Weights of a small transformer language model.
Architecture: RMSNorm before each block, rotary positions, no biases in attention or MLP, untied embeddings.
Training: a variant of SOAP for these matrices, 208M tokens.
Each number is 128 + 24 x the weight over its row's rms, rounded and kept within 0 to 255. Layers, rows and columns count from 0. Numbers have three digits each. The size before them is the row's rms in percent of the matrix's.

# down: layer 2 MLP down (transposed), 704x256, rms 0.0719, rows 42-76, columns 0-127
# gate: layer 2 MLP gate, 704x256, rms 0.0859, rows 43-77, columns 0-127
# up: layer 2 MLP up, 704x256, rms 0.085, rows 43-77, columns 0-127
down42 099:113137101133061157126103122106125121197183126146137125131156149171079118172181147064087131179156126089136127122086089134121138125145132100163162111141112122102101102117109095170128097159155145118099131128150113120148148112163147128161103150158116129124154122129118109135153111140100089100134099112146134127131158180127117129152086133123146105136121100135133121164144124128143145135134
gate43 101:104133107096106139119159123114099107152107131142125143132121153163146154065106178141108112125102081108118163100152087167100097151147150140142133152099123086131135102128114122132099114128083183168148130134124132179125117111181089118143145159091125143134080167123107126132122127090145118143125105104119148111081128115118146119140141151110117102157123116151128135159115125103109123127156
up43 100:144152137122136123118146140108097088160118126122122126162130103120149144166122064150107122114177125146134140119151084125085096138104132152139146088148109109124131123120133143099081137130126085150130107126136096140151122124108097128159124174106121164133086133150082115123117120134093111177097118106105091109150144095119153095147133125142131116131153112088112127157147137110096122092136
down43 097:125117101116096110085139088095137108117132117128098113078136143127107130137169099135130128098131162163070158109101115159122114158132132113091165143090096117153114164145098144112093155153103115093131090140127158116110151122119092130177089144094122097094149122166155080117157171155127121137155112113138127081103131168130165142161142123152111126098158157125090081085120135120072171101098
gate44 099:126110190152104162087142105122132115100138152086132141123147110131145173086141071141090131120121147144150082144126106117102103117116159114131137114074101097121122137106105132127126167133129072141098141153132140098106106085125147137120105157134137112106092135132138174146143093176110128125123100101113129123130168107146174074130128135136115174107178083094134148081111116116123131160103
up44 096:112100106119182118145107114153111165166144126136092115114138132149130116126113113104169129138142116125142103114116164149165121120171113192138087105158153131117139136125184164122142097141140174144151109116097107124151119158165107072106129122124144128159104101139082126098104131112148149119114111152126138158132111148115101151105150107115107060148118177077128090138146120151128134115145
down44 098:138146105114131100129161159165114129156102128173152108088107117113143164121147180136160172159130104130142107119118148144131139084154132109142094090124122131132121107168150141114094125139125137120149149124077099130153127153153130135146119139098108092147121122078112206133121184120088123137142126124127125130110107147080143162122120138141119070131093105117152104111138138158104116120149
gate45 100:100116085100145163121109131115117124106157137148120135102105117121139121168113154109092114075095119128134112116118104136170152139128141129119090154096133109114113106107107151140098077154161159182153155097131124129120123136127126128135119154159070134143141124160138122159127119132149116151133126139074142143124062124117163094126140154121118147127135166180142160130114128102092099182088
up45 108:098115136137115064125130103137132142083166131131115173106137152123117148179134097076104121152174133118138166123134125112107106090142081109133134157131147143116096124191097136105128135122112074104120117126134135165063158120123128137146129160152149130076090141152098089122136135139124082131135104117123117137097138142097112148088119110123157176106113131112143150127122161133099098117123
down45 098:127134152145166130159144116139156099142062133108131113130112146151097140181136105104091147135118111111117109094136130105067123123139071166106153118134116157102149127122124073103160152159127096159108129176124137082153147111116084133144137144153126106153094177137138193111171125173125119128133129120144158107125151145117152117088135129108156112101081121121121096104073161120097119088148
gate46 087:133143138148124118121139094101094149130121146121120131103086178099115148122102111122108108159118153125141125130147145158143106087168162172145173116133150125148127146091121145161121048107110130102143114148100122144102155152163169118131151094108106101164107092121134181124126132166123149088150119175122110134083155136133109117151091105098127091120160136128127153092153168126123142146138
up46 092:121084138144178129135182151107190171109112108130099125168131125129122139097113118101118145112094140133112148147133119094112137143182110170164139099145144129192129135075105115147133172112128151165143119157125136122116113109111105152117117100169118123090142139102122112112109092107153148122148070138117075178117148143137115114109130129109117151149144145108091134139160167133126132127106
down46 094:110169126100089121133112134128150125185138143093162127131095132099116092168119156128106182131100099094127133103104160150104125154140139117149101166150154090160123110153143140101162109177156158106130111152123147121176126123146160124102095100144165107135110157127129112185127099120171121137107110160155121078134106118135132128155134177129149114132132136133126205118110139198131149157100
gate47 107:157116127147102088115176117166126154158104100144108115103145122164096133144129101098148107138116102177163134079104108118103139101165153134126146136127123067132123129107146161110091098143112144113119131081114159172079159149125131127156132115140113110143115094128149148167159125121117105147098095103133131151123124072095115113083112115122100128113139099114146145114139105135128151145127
up47 107:170098118134145137122148144083127126116134146157170141136148113112135111149098135148087118089142156124103156157144118175140148144118156116126156171129116134138154134141159130140136121144108099108094145135170133101131133119080118073127113190133107127114135134092121126092127126122140133142115125137134143062105127146171123120125160086161149120149081124151122094167155113066104132111128
down47 113:148160117134138147076059136122162083120134133076146147131123115140146127132116130121112114149154148121086084143119162121138156138129106110127140100156115184152149130148114107143161107124112076164121070210163122094120147135127122112152116149117123133098132116124143110103119108126092114110143148103175120108145122136088138147095124122118124109144097142155106170103134149120137079097145
gate48 100:168115145111098100090133164143124114121136129096097155146103107102170112119157162160159154091150135135139145087129122125169148140112157145142150150125082086153121113136100162119148161127161118143129170084142162145159126064118118128139165098158153154111112118135130081096126144149134088106151155132108130149134131131138070145155174149115112077107116165131163136085149163151145148106129
up48 100:142118086167100148117124124107146115149096172155099106137106116146127140150128138153166095140109097116071120121154147137100138150142133148118118105140118139148134107123133135133141117108169105112140121096092087150171140161136132135114112087124101109125167113126156139134075165091151166090113153124081106096159145126128179154147146182139130146119115071168138146163144144146149131129120
down48 098:090095095139106144113131115150118110126061152140112114121123130110156171121139155091128146147125093106089146126146163120100123144155141134114097110126088145125115124116106118143089106060156128153121115099113122144134137119129096123149098074135148152130163092137118128135089151077114141135085106109128149103133158120097167089124133196109095153092120091145088129147112124153131097123111
gate49 099:113090125124121128170116148137120119171130127122113114125122186162127100143139143158081147103137142147124084113117162122161096137142145157126153110140123164120119137129124083139132115131108135171133142139185106140127145103136097143099141135114141179124094092144074113117139112139099136148108135136122114162121169144125151100100092138092120178124139161095089143126147116146113118131126
up49 100:086125135156089165119160123138108144110115127117075137144151108157136098109132104141098106129143149158089111095132130133137118116101111150169117099115127109096142115122112149108128163133133138095120137164153138082142093138104111083125147128127117141066156063109089101119119133161160114099116097101107116132114091144118136168121069131126120121101135128168173129153110163131112170135123
down49 101:103148143117134096115133075121148135115107124132158126131145109155146151127158107151136174111124121151138138102090100111119151107129109074121104068079153139156074119139122149126137136166126102112125142119090107110160085112120135115115102153087167111148130127181129127140155116117138099144140110121154090120142140125086155115128143157171132072175148129152122147145107149154109143132068
gate50 106:125063072101134116141115176128158107182104146141134125145150144125087133148129111097109161146163121110143106144108137093135122107114140126149125125056099092130112114143121130148123151147139109124129144109138129073139111074166154120127177121132116120120131151106143121115108143148111156130137092092149123115125133112074089135131146117177154166137127124157176128146158154134085146124177
up50 100:163104129113142154164099141143114120127114129122154169120157139124114134143128118099119113146121175101116110130125121158132162148126128158100111190111089113123111152146122111120118097108139117123165131114156108164136106108154094109153116125111117149151122143163115112112119124108126152121108126081145147122094128154124078153103123109133114114151106148143173139055118085124116093191153
down50 102:129164111113130126115131128153141115169136104156161159134143130134114152136179126121119143085133154180126161116124107162135184136112078121132131099132106099165096142141108123146179134120141121108114119152171111140106076099119139129095139146111114116132108087152110095150123156113111087173128116125138094117114092126112102103101133154139112160152147111121153184125103087130107110120101
gate51 091:110085104111139161165091091134127146119110131118120114125155086099153085169122151142128167146113161116142112142106101125140116108167129153073156164123132147083138100124114171125126120129123102130138136143090115089129143085163181107138102163172118135113165138138205119118147110135122128129156156126099138169173128136184108157160093136117146102126154144119135101201146125106133154112155
up51 092:119123124156136164161140127100123102162118168102140131151147077134122122121110156121105097148148134122077092151103104128115112124140114106096109136155127147113142142110130155116139133115113155117120059146156143164117129092122114119153161102130123116113165135143138165166147118129123134161178132096139107163114146151101114055116154152145138127130144147093144109121126117146113134159124
down51 093:116151121165155104121130113132135110151132114139141136173127111162095135123141093157149126089088122137131113151174087116157123110189160147166103112106152129164102127151125108176116110139125134082143159123146125133143140101051135123103101138132154105147125112126160179116084132097180109164138112141131106129099129141109128143106120170089131095090115087125118150109132129161132135148127
gate52 101:112104119104136165136122161129168106116185148110135141128111136145154091143174096102167149122133098169127122137082110187089120121131139175137130188117100086100114138156158116118162155115119144139157140121132135126148079139123102175177125106106156129121135117145116113145130132132119108116143117133109106062160163119104122153149148126108146170126069081132145157134131083132109149145106
up52 096:124145090112141115176098124130127132115115114150151149120137086161120145132146112130182100126136181138085094120102086111101133158121117102141150169143167129102109169135125122118138131126083094124123083116128088131080144104153108129127099129125127112154096142141113162060123069100149123106161115137115146082109121128140121156138132106141129115112108147148139127172143143107152161159129
down52 107:127173127098127124114113127085087155132078129122131120173162124069110157086070143146154115129142125108143110131127126088127120127142155153120093119120154138136149176106141114107143127126123151086119100111160133106128140107123163115107133089134112122123137139093132137110151132113156137106108164115105166132124140131211121110126105087118112121109173179095135121163156157124143133147143
gate53 107:142124096097142143077150085101111089107146125141149136107117144152128115141118114185134062146151138117097125158112118141127179104121095127128136142123085081121143139134118165113112162117117100087126140078172106130124100119124141168137122138120136119136108136115155147115127076106117122137141091151144145118126124123129170096143096155121155128121116139092134091179093121086128118201132
up53 106:103115105109119145120132126140137161109149157111104139100129103139170156100125144131117166109093135139142112181147119171105115134147086131111126110149098082136134112134128108094130107118178119145145125132163132121132135122109166134103124115140126117150151154117140109135111106158137136136116151116100089167172139122105167121158110147101080140111145166107106137117123115102137113161118
down53 109:092136133131131121119120121121112104118089134117113134124121133101136135071088123127151124127112112134114104120129096137140145110103122102128068079131149122133105129134146103179162161136114145144098127117116119102158113155158128075096126100112139113115090116117088122160163118116129103120096160128131149103095124102110167133151161104084143174135116103111153142120137067158138119140136
gate54 100:120101159144137159142103109084123138099146124130109180140162135173099140102147117123145141144128163128148159168119141140158123085148100155146134149143106088129083163134156121105188173113129166147137133141099153111176170109136118174107124122109153131129134141101157157155121146151146088101171076090174130137136133130140129123128151123116125137096129143126112132115126178109111139102128
up54 098:121118147115154105153140113100134134074172147101119167103163134139048117114115131115147155159112118134153127174159098141140078149106102118117139157116151115178123172112122126135151110096122181117121144179129119172116152112148136147087148157113124154074121108147142141119135113126138117086156145115188057153125135109122118155116138112119175145118144134111105108122103116137117159124133
down54 095:130144116106173119141143111116092140087148153105180160140166153097088094141124137097126131143138124146156134156129094166138119143104179122145131153130131125164150135104150146061168116156111125149123144143111118131154157118146123110099149189114154184085122160143134032151135111119167164110140134109183102164149110114179125091139129143117147140094135117087146136115132125125109163117138
gate55 109:158149155111120153122138151139096150138125155093154151137120123111125092180105124144070124107142151143165120122147102088151142151139141144163122128152121122117155178166156164123143156150126116105134141166170111100099082168121098153141086142133144100134151125088134103101187136131119152114123083098126145164104092121123151106122165116155143149132105125178133120097108109143114094133120
up55 106:104077126148130108161069114144095144119121110160125145142156070122118125104163092153140122131136120148145118097112124153136132148163118149146158119118097166150163093133141096163084144107154095111078116100104152146116138111118127132109159100118151135130132150146096125155112112193119122158144142137112105086154120132118104097114130115137143176125141141138108078149127161124140115117139
down55 096:181113137153130126112104123160123103156118113169139114137093113117115147119154115121134180126114120125149135117133087184148119126142129142157117166152107130148111119076126156152064087120128114111112118118139078163183164130107126156137159107138117115137139127110164215163121163160115109133129152119129139136200208125113128075095137153099121094124118140123131145134112124127152127099159
gate56 108:157109167148149095106128123119136162123151176164105146120166108118096166140099097091135119142137146134132129134114200142119160113108091107134118100104128126133102104168125152149103127111158132109136150098099109190153140144139126166182130108126144141127132139122117153149124107194138126140118142094117123153118125128124170131113152158135123141144141094106131115088107160116115071133150
up56 103:128107116115114131103099145136163121111108097144121129116116076062108114128130135112108120137100142118146118145153103137103195164126115095143081163187147142131096142113098148079141128147136162134143145115155111152136113149117101109129130146115163145120165151144146172115185163127080114156181139094107141132171130146125101131122136120161109151089142141112190094091072113143128151132135
down56 107:144146156131168088121107125096129102146101142124085157095110165070131135131117147125141136120114190165181069115116085128108201099144131112116093119133148138104129114135131132147165126126141126130101141080147106152134127130098089169137128124105134161125115112163166126143142098115171104143182116142173127085146110110170117107119130148172126104116133122102133138103113135133106140140122
gate57 108:117162121139137110141153096141149108115156153137122110130123129146143128104122105163169103160117111149115133071090138106115104097093104170099153111131087138161178128165151149112087092103093145102110110134134106101141073154122153150129130129110114159134164143144096149136131118116123098137122061152111126109120155083146137128116124152084141110142117144151133132116146116152132127134141
up57 112:167124134100128113144054115071137125117128083129135122129167130091126135140126156079129143089166140116139121152118140130162102146137173139104091119103158100115114158111111154124116137143142126157140113123129122158102117090116122113135121155132120077138134089132177144116123129158148129175097131115152159149126108148080130146142102128148149141118112174122102079184107142106128139105124
down57 105:141122129109113102127149132126068154151113088085151129115119127132134143157124123139141085091079114126112135127080182155141119111135136131122109122126100106140147170107106142163126123137140123119134160129143108098090114137145113151154125142115144176128113122076144208125167089129116122090113128128126115157124163105117132129119146123119184083120116143142128141153129106128172146097075
gate58 098:061140159111114151103150152145144080079139165136113137136114129096086125126145140157095129156111126173086128173114125129113162145075140115127153134097108118131095079102098124131118112090126137106115154095141111109167127098154094148128122158066169126131126124087170162102131147093114130062150133117128131102103158086129145145107136135106132111126108166118134092121158132132107113156166
up58 099:166095114137130152139117133139165094123141144114174103151135155093132104118141121148151144189161157144131090133132146094143111116125145110130096135136122158118125163132147108118127115131159154119106103082113128081073152153114154167159163105178125141132152126108087129158113133151087100130113115103114108133072140145137142113150061097185114107112132143164168106138055156099163124145121
down58 102:141146149157134152109159092119110131138131128164155096161154110139132142114139157136129142084161130119172113134153089100139112085149132110147141123129110094149109156124158162120140131133100119076096162144090135117069164130126192137119156079129116135111160131110101101106099108159122127153102134133111130134146159149164141150206116126137105139146134092108112153064110126133154129122123
gate59 106:155149142132101101132128099083091163161159093123179101117161143123136114128107090168115178127152101102109107092190118125076152140103089125111164117134137094176111140157148150140141082143103141124151129111114169093119124127115106106138149145107124115122171131081113119144137125112140144134112111110093132136093109114175175191137150137140160125131150127114120137139116119142129167113133
up59 101:084090111182158147157128158114113057103129099112125098130145140084079092140145154117134125129089130164134154163119123085143125087127117145141099089129127142112112127131136082082102162160139098123089142120099085113126110146136149113121085112138127168099151124145115128098134146137128162150149131151154110107167134133108093108084102139110083098136085153119148129079144129143130137087143
down59 102:129078173142163139121128145139136119125135160109127078125149155140132160137169145153128162107107120127135150154120099114113080121155137140139130099145134151113144143107128117107102148129143130156121169158176121115153100154139132143116142124126151108155107100130130193075093152155153135143155147134128088139131133091081104118104138131146140133135072143139148107115119087141130140107145
gate60 100:107164100152139132085122099133079126119118132158102124125135126114118140098093120185139114123143121094103124110139180113142133162109096097149094103098114094174129105124162100159075141108131146139163110146140116195146133097166112091157105108138121149153142133078124131119136161129130167141124116132108096137095157135114116156129134131140114160096149124169141154133116124153118126113144
up60 101:130106128120150161176113154112127134173133122111114102120142118106135122099136089134114131140122160187144088127141088133140171107136120162127111150122124150140111133128091122113184182131180102105095158122155106125119131148147133125111137119127126143121154109129135117129101136120116153095137129126102166100148175167137144113056129142101087135120129127143095126104129123133156133128141
down60 105:130113148138153151147103138172128141166135149069128138111102108169145094114107129100101115135078167138087077143147108144102124148111076127161131110100130128129127155146139111100089138118145088113165130118157168118116108104080126109113114149131136122094123173095109146095144111114121097112134122104120162133157125150111115118116154101111131134133108120104081151075155110110158098173110
gate61 108:151070163095157143098149087094091153113172083176080122100146162135160109148153122114128145146107148108147165115137148149163077119120116150108119149126128123132083129151089134130087107134080174120096165135126118134138142100113121133139154106126167134113089110132134139095103095149134136133128098126156127135122187132132150131122144115137078099112126136151091081113126133063128130078130
up61 108:121073126090124126119159098132099056125168124126108112096144106079112127162151090148120133156108137167165158166164194159133138120133098136106127153126137127147134113157123136145116117106135147167136139132084138107136129108119130176142145140119113114116121137120113144155120097136146115151175122120176140141112152132130133135091084114161152099113125126163091116087114163127110121113148
down61 105:131088147130127092130148111115089143131137114152114103112154164131144131167172116091125130136158134123146126138142177129141113114119146089142145143117123112157131110158168163115144119155174082158114167149086157148115164152160114161115148110079091147112124137115154049148174087156099176138149097126140144119147173131157140123102116124102178134157145139127116137146116131109048092129153
gate62 093:141123162165116112132123086129119129096119114149127112121155153119118155131152107107140088111128127106103157119143127149114136144139158105169116131131159166131091078111080099146129128139112158163141139149124113144140155121130154114136037076131127201121079096139094123124073127162095123137125140130130129135105124128164036161110144108126122127131136139123126103129118134143116117147120
up62 093:157168193159107163113137091143133120101082106131129159135167111111138103162128135121169164120143100108149134113141136100143131120108107153120104134155153130145119102126117097039086137133165108087168144200172153120121112167107158123132125146128122142142098136121146117097111157062089098139144129164090099134137109140074147148130160137151090133135133139139122125135140121174126137122148
down62 092:126142089136133128143130127105124127138123110117115135145106126125116125117130161123160115166109109083133164151137150155163106103136107174134109163111127105106118126121144120126109106126136120129150140139121137113121155115130164128089178167079119140072123136121109048127134103091111119135133090160111141146141125107056125088128081097170113126129122061132151125094140183124096154136133
gate63 097:146126158143104120156172122145106114062132113118117124117150141111142131127123126106151145125092139135143133082151114146141116147143105130101130153118111101168095127131118139083133163142144169076118104137124145151112106129175085133114114094105108135097139145114131110105115172128126113100124110139054097117147146125129120109153149101138150084122129142210122101131175146103065124120083
up63 099:156135135080138157131140127106159101130108129113126137174145159147160150151117162136119146149150118119117139156115147116104128142102095171100094158154112166151127118120148137163088101107116151095096144119109126151105120131142114113136093137152147160129117122097147081116138096129116155094087127128101115139059122136161134168153162148136125144106103098147122099113146149098094114159094
down63 102:132112132131106170101060123146101123134090123108128138117133120153141123134112150130131133122119090110074145127163099188099175083120118157134124096142085148142135146095135152128106096143136117098155113114115102134076110138105156111129110129171151094116112140100160136137091121095083157093090125090109114129106082127151146150152169169153152107113134094158099118137106141126099137134149
gate64 094:142109150104093121117138080142111140139122121142147125103142135148127126113102139127138119135139156115133130148188122121123103148104147095183167096106124158149135176150074199124163112156123100095144161098144149161134097114112158101130151131092176147134102157064174168136181156146175122123133141135143108164095104124137135147106144146134139105121153149127160137135162134114108146092122
up64 098:099136107113141118108145141120141137125105139190134143127151161107161128159163121123129153116150076086145142147092171168093130106132155130110080133103169123115110149099118099134096108106123119143138130170112116082120161167144129100129164135142118096131137147171126144135097096127107123141071111104121144074126126143139135102160075100148134144158121118125108092158106137109163109196160
down64 094:128100103126126134124125134118136104126155142136121113132125173154146150140146085134091119101151095086186095171098133147154113131144109134125090115112111123146091135123134105119129130139097110123139077113117121140107137154191113186155114165135108082144162129121115155127119115157085105136091150135145138107114146124153114115132124146140104129085103096133097145155105114165152128173115
gate65 100:074198134115116153114131142074119092090083139105139098138132128095145119136144155147125145140131142175158123132150106141138164175149138147128140139116119145100113111127149129131135143148150121113135151144153166156170121140171143140101131125114155116110180169133113180119145153110113143124123114139121176136134163168146124133116095082133129145131155164083141113120121117130084166068117
up65 097:166059144119134114134174115175143122158141136177059111116143166174137133096153124120120096111144079103142086134127163076114132130086129125139121109129129086118188183119119155128089120128125117140112113115106100106114131140143130116136127139155130105134071141134130118135112087130125106141148147134162068127113093115121140111103127135120106084129085140178097129106153149111166115169111
down65 093:107109106073153149130123139142125130148124141101119157151123142143146134116134127137086119100107137124113142150121090127162123126101114104153136090124099119138137129116155124116095066151127131142095120111136083100049128131155088138125100123126107119133106122088083177105107134177088082130118138089160126126160128092171148141134129133122149109133093147125112141082134156096127154167099
gate66 100:147125124131103182135102137101121103105076093089103132118151127104135131103095117122166141130144148140123153099108118100117131145120090144156097117117156119128065116110103141145110112156113141100155142131104138169121110145143160143108139141152114101082089115120131113111082140113106141106162135116131092168139123101117136124127134128104089119077136132134131126123107136099101127149177
up66 094:158121135122124105123128136100118143142118162122133131148151113141135184117154143150106092133146132138126142109114116167112093112134194109131143150131137164135144113119144142139156166121153132106087128131191118118122108169150124142151117126120141133176114088116148115182142163108118117120105121103115127167070168132091163153105160086105166138127133084178160111132164142128183135134125
down66 095:146100129073150156138152134134158138144136119109158107105114154129103111099110145135096114122121128102106141130111118066106101131149101148135114131130123093163136124120149106142109100158113126134129114083113115168090102151161124152062077144115087093099139136130178135102139140161137084109103116168141137138109125122150151129072116174135082124106131094122072107087146115074074102150105
gate67 106:124154084126132149109177133122141109154143101139088107093102126151097134141113097138112138170138106142111116157120143103111141155070213087153128103106137110121155131119134109100168114161114140095113141119119062121113102134103099108122117136075080080154116149137130128132109110112119124131048101128107144153097136140125152108141120129118117140125158113105117121115108116148139136160156
up67 095:153125192177106146166074124147185127105102155123138113140117142169149101156145150141179110123135117126126153098105138113126130106151110124119170087131145151148152144123130159130101150147142106163143141106106130120140121128108145129092122101116141134102138124110152108128170126113123155121211143164121144147160104144129094117095146154151174134124116116133085119073117131125093114117120
down67 092:144079136137144107179120111131081131141123139120137095115085109143139103100139163138087120098092122097149103138140085134110141109181118131107134121140129144114148107141168134170164150086119130184162156140152125118120062143163070116133154073148112140148154102180158163105149112135133146131158127134137136119123125136133122154080115134146145103180131114113125113126122096124140141138122
gate68 105:096115122173112104150097157095174155129080125104137117135104153149116126143126131132164121100132108158153083170117126108137145168133112155080128124105159143112162124185141177109148138170102139117160099182162094155122160147110092148119091139105086123110148141136143173172134150088104097126158120122106126213129134169161107143105127160099177110129124139055103086127092147134131107154115
up68 102:144130133123090125129099145109122135103142157083118140150087117126111156107152174172165111142143099132151168155130118120180150144141127098122074153138116113105119131118098119103087130154135118146125129110090166111119137100122162081137139110135141093141096118139037133143106122149097147146099126121120121143158085159163123107133117144112134122169163136169125135132126102098145112188125
down68 104:153091175140095084143155134137152169133137096128152113146160134073179154114122113160115129125133160101176123145146146115173138176145128144116138117110151141133128157084111122136077124175115104098064131113134151163152141133127180153102134109128134127118108063123088121119119161157078144138111087151133096140105147137119142141161138141134110126122133108138084147116125147073143157135140
gate69 102:117072103127114124085148142139107078129155133117137126123156157128164142102155127130147125127091158110112127151124094156098143165104113170140121140144145166132142128115115131071137109150114097143142132123088128105146129105098134127143129199111106145113141175132129103140155149158125117153133117090113141122101150129107114147117139166123155107132149130094145128142121163116148112156171
up69 097:110101099148140089137105078132075123131123110128088177097103103158108134137133115125046138155118103134107173076084148149154148104107116139079117111116162105105131139132147143115138105155137163166147166108177177149124143149118133131117102110127175106110111104094093132125110081092090110135123085122132171118099135130138121101107147125154139121117105130126128141154124142146105110102132
down69 096:115158106089113141124132116104123101141095102116132121144155146119134151094118156135138099127125180072144102126140112147137154115164129138130110101134133127122151129166133150122156123157144116088106111106062119114165153129164116080167131126114099129128142133113124175110194155176128121150130200135118142134139173084136113174111138120116118102153149106151173111128159081129137117181121
gate70 103:165116147099124107140112147119135177147117143130121157100108125128098159141124113134090129100110166082186143176118171095115133151141141077145150086122144117111110131143101091103118134112126117153146085124104146154102185127133120118097102164120114127155150143146135142112134139134143113107126111111135142138144113127159131123155129161176119118141129125054153090119077130144130103120148
up70 111:122123141123134126122127122122149089149146123172101085139088125138092135165067115163154145151094077123118099144131178105132106097121191111201149104097150092118091104119145145140096137096126117139110166133193082094055141118107118093121137166151142127178135137109149113165128147096126158147109091094147146125129142106111143159150116150127089139081115151123163130178127091146106126108148
down70 110:152110139140143139106173117092147087098099139098096143130121126115116156144134100128154119172161118112145128126135127120143139143130112152112152137104143141117119173129103132130138153106142100101108098119185100129097126103131108168128134126094125098130146123114123128135116123106100111121113112113121180102085143075172117128160114171127130110125112118110098164158133147101128130123170
gate71 097:147100137109122114130118108113147165113131118108115148141123126138140151151151128126169141106154097155146112135145070153142143155106100173100106109121143161100126151109129153143094152151101127083137126169116155153115175194106103078182085122137124112120146072160134089188130116118136138107109117150120113133142112113121107151161143147127152071107075139099095122143160131131147129099132
up71 099:091116133155164129145109111140114097117147110066110100117125126118123109126152124157124131133099103123114078149128147100117126112147130099143116140134132117136072108171152066144153131131158142155099127145141147093162133101143172140103146101148187094135103150124138163103112109069114112111114178113151112076129148121138117088127149108124069103103148133100130132113115129070095135113108
down71 093:104111144161101150112158152134111126127132115116138141119114158164110114124138114095124108129140088116127118176113127135162129151109086120087130114128143177129179102157143182163091133164116145150161122110133090157047119176153101149129157115139118156087159090134134175110135154116111099139122110118132134132105153108149119139148143142114139107156161165133084088132147123136151102091106
gate72 103:148137129093143090104147111103114129145148132149144116114165127117131140094134155107121147143103168118133081130126101109108174165134131133112118140126105138169150181099138141112104125149108124113124144102142123152116080164111121141145086172106132119123115105113175137170156149073157167153087140178156136105079128069095122146196124115154136141130145140119072126145089159086127155114141
up72 102:128138149096085104116152163128091115105134125140125138083116141155102101112120204128124121113119130162113129124095099135136122135132146122117121181150146122130128171094145094157151127106117138156120173126110140156099123147093125140151116158081129131109105131135150080174180174148151100148119165136152154147094130075110154132155121150111113089110140082169082110123115157107121148129106
down72 096:134117131085134138150140193129103104096118142123126122146173126159117144135125172153127126110171144119095134128124111151097117147120121123145091156116114179111179128118124129118114175106139134108105148086124129134110156162113137135136092141117144122157129105168133055167133168105148151104138129168141109117107114122109136106171143103107116148187130138151108096117135123119119129103111
gate73 102:126114145109188097131109114179133179126150127129144119134144159117098152153128139103109139124096097137183152149118136163111092130097177119143110075109146126145096158148109124144101112095116132089147103120122097120130140135142127098131133141145097138169105147180105138130089095151104159150100122120154141124120126106116115102130116128117101147140127109079170188129114111165122131137166
up73 103:103123123163123116081146128125133130128159103112112081098161161149151126109155140158103132102125161148108145088130123153149122152106132119138122120124105133103129103116098130117128090160106158140112114133107162159172086163125111123118092132165140145168120156136139093134121184130136152111133162114110090145089167132140113157125092104150116134147132117130107117123117127138104109136127
down73 104:124155102143080118076126099135120152143111114130131144113111170104089148155104177132137136141106081154100133080136129135147090106127186109152138097130145105166125115110124132128091091134132096149152146204118131120149173110113156130141130162148134107132100113115136139155120196113137125160131144128137095116102123145144133156161112155149142144109097110101118110115066121124155130105140
gate74 099:143117136126135161131129150102143100153126107134087121131134170164126113140130138118114115169103143147123153084127147134120098084123130132075158141157132099102097102163115077173130128118178131097115139127122136179145120137108125119102179131119111123109085115138144121136078115147115135108124137098135115127128140130145146098122142133165107116183122142121080107112128105073143098141165
up74 101:107125135136153130125101153117131160130154097122131119159080081121129118119115123109151160103098119107110153119115088118163141154132103167079116106147142174120141120072124116107110077200111114128092129123116108104111151151180121132093126146113138106141135109120114108120158107122163106157145122116159148126094156150126111146171169148120106121134125096177136151143124125146156166106146
down74 103:122167091127163125108139128133116140105134130120182125136107143125086104117115104149123090113148137086114092086125146153155159103162155148124161139109118151082116138152131138084150112106103109128128120146122118110170148178113095135142090148145147154121117078125105147147112109104144142152116113110143128117176147134126105141097153097101182108124160139117130160112109126159160164168164
gate75 099:117129076182144106131166101100158114085140131122147116147159133126145152142140189105124149116158084142123112145076174109143110106074133130121110132083136138127113143141135168097118146184133144129102146156149129130079108145133141152127119132117176162109111109083105122133084137164104094123122111111157123122119119081128153113120139151178165150141066135158124106148124128159147090113175
up75 105:138159140066158159156125095102128126137155104125120107114123089130103135131104141164122112127112147132113123106123125117095089089142135111120155085122117171138147120151132122133127152082137086122140155117127117114136122122112131170069170140105128147117126097139145118173082136121133177150099122119139104133109074143147110150110153157116167106118124121125091131136110146135135148116143
down75 091:150076150143111124109177118112134111110092118136136144114113151092132148108145111104141111129119150126160146151126117156153100142125142131108118124170167115117063141113112176145110148144139107113133138125132110095208139136166135123132127094151116104140115133099139249101164132143138149127133124090113165079128156129082156148132108100102138135109112130107116125140180122126157105128111
gate76 102:123096151106162135105109117147063094135089136112122103125123140129153128171135117113131123137132141112123126129171117080119121151089130091135141124098120134142148069132126120142194144087122130113137144149125097141091138130163137101127155157121132123127102115094150125144120121105130149115154137126096124108071155142177144171130138107164111069124110105150099124135156153140119144124137
up76 102:078168132128151115129118110113156107119150121139154112144130109120110125112114123086122160085126142159124141120105138113182141104130120187173122142110147142116140136161147109129169116139157102151158152138213134108108115132174101165117130134134131170156137144104155145106121109106127131119170128110143146173128136105108136103131162127152132123125086170137145138108121139161146125062141
down76 107:104105142142123147139129128095086117126119135087131117122156144128132160114134106102114105129129156083125120108153127123136109173107104117109106128104087128087155155154130150123122125120118163165132184123118084162112133134112143168098117126107088099140124130117130055106086108140103168155125151157173128142113096168114081106121158156169118155158155150123134118152160157179121127143087
gate77 100:121087093064141115118142106141117173120103147106094106163133132146074094122089121146132167128158116128155098111148118108129140102161113104110091145107125117133112123142136122108153151136121140100149106082124100129124085163137144138127155124157112082142110148112159151134104140182116089145128162113130103158131161143142134102157180081100123141133114116136131158139164090130094134107129
up77 100:086139106106149136116133124171135146116087092133183155106135157121102128136130094113178127101102136118127134111098119128125157108113136115090123138081143098150110119131158137128126129094109093091109094114108153137138124134129121098095195129105125122147138167149133161172132161127115110153170144103127102142114193126148109149167127098080156139112106165090124150171090097071135117131137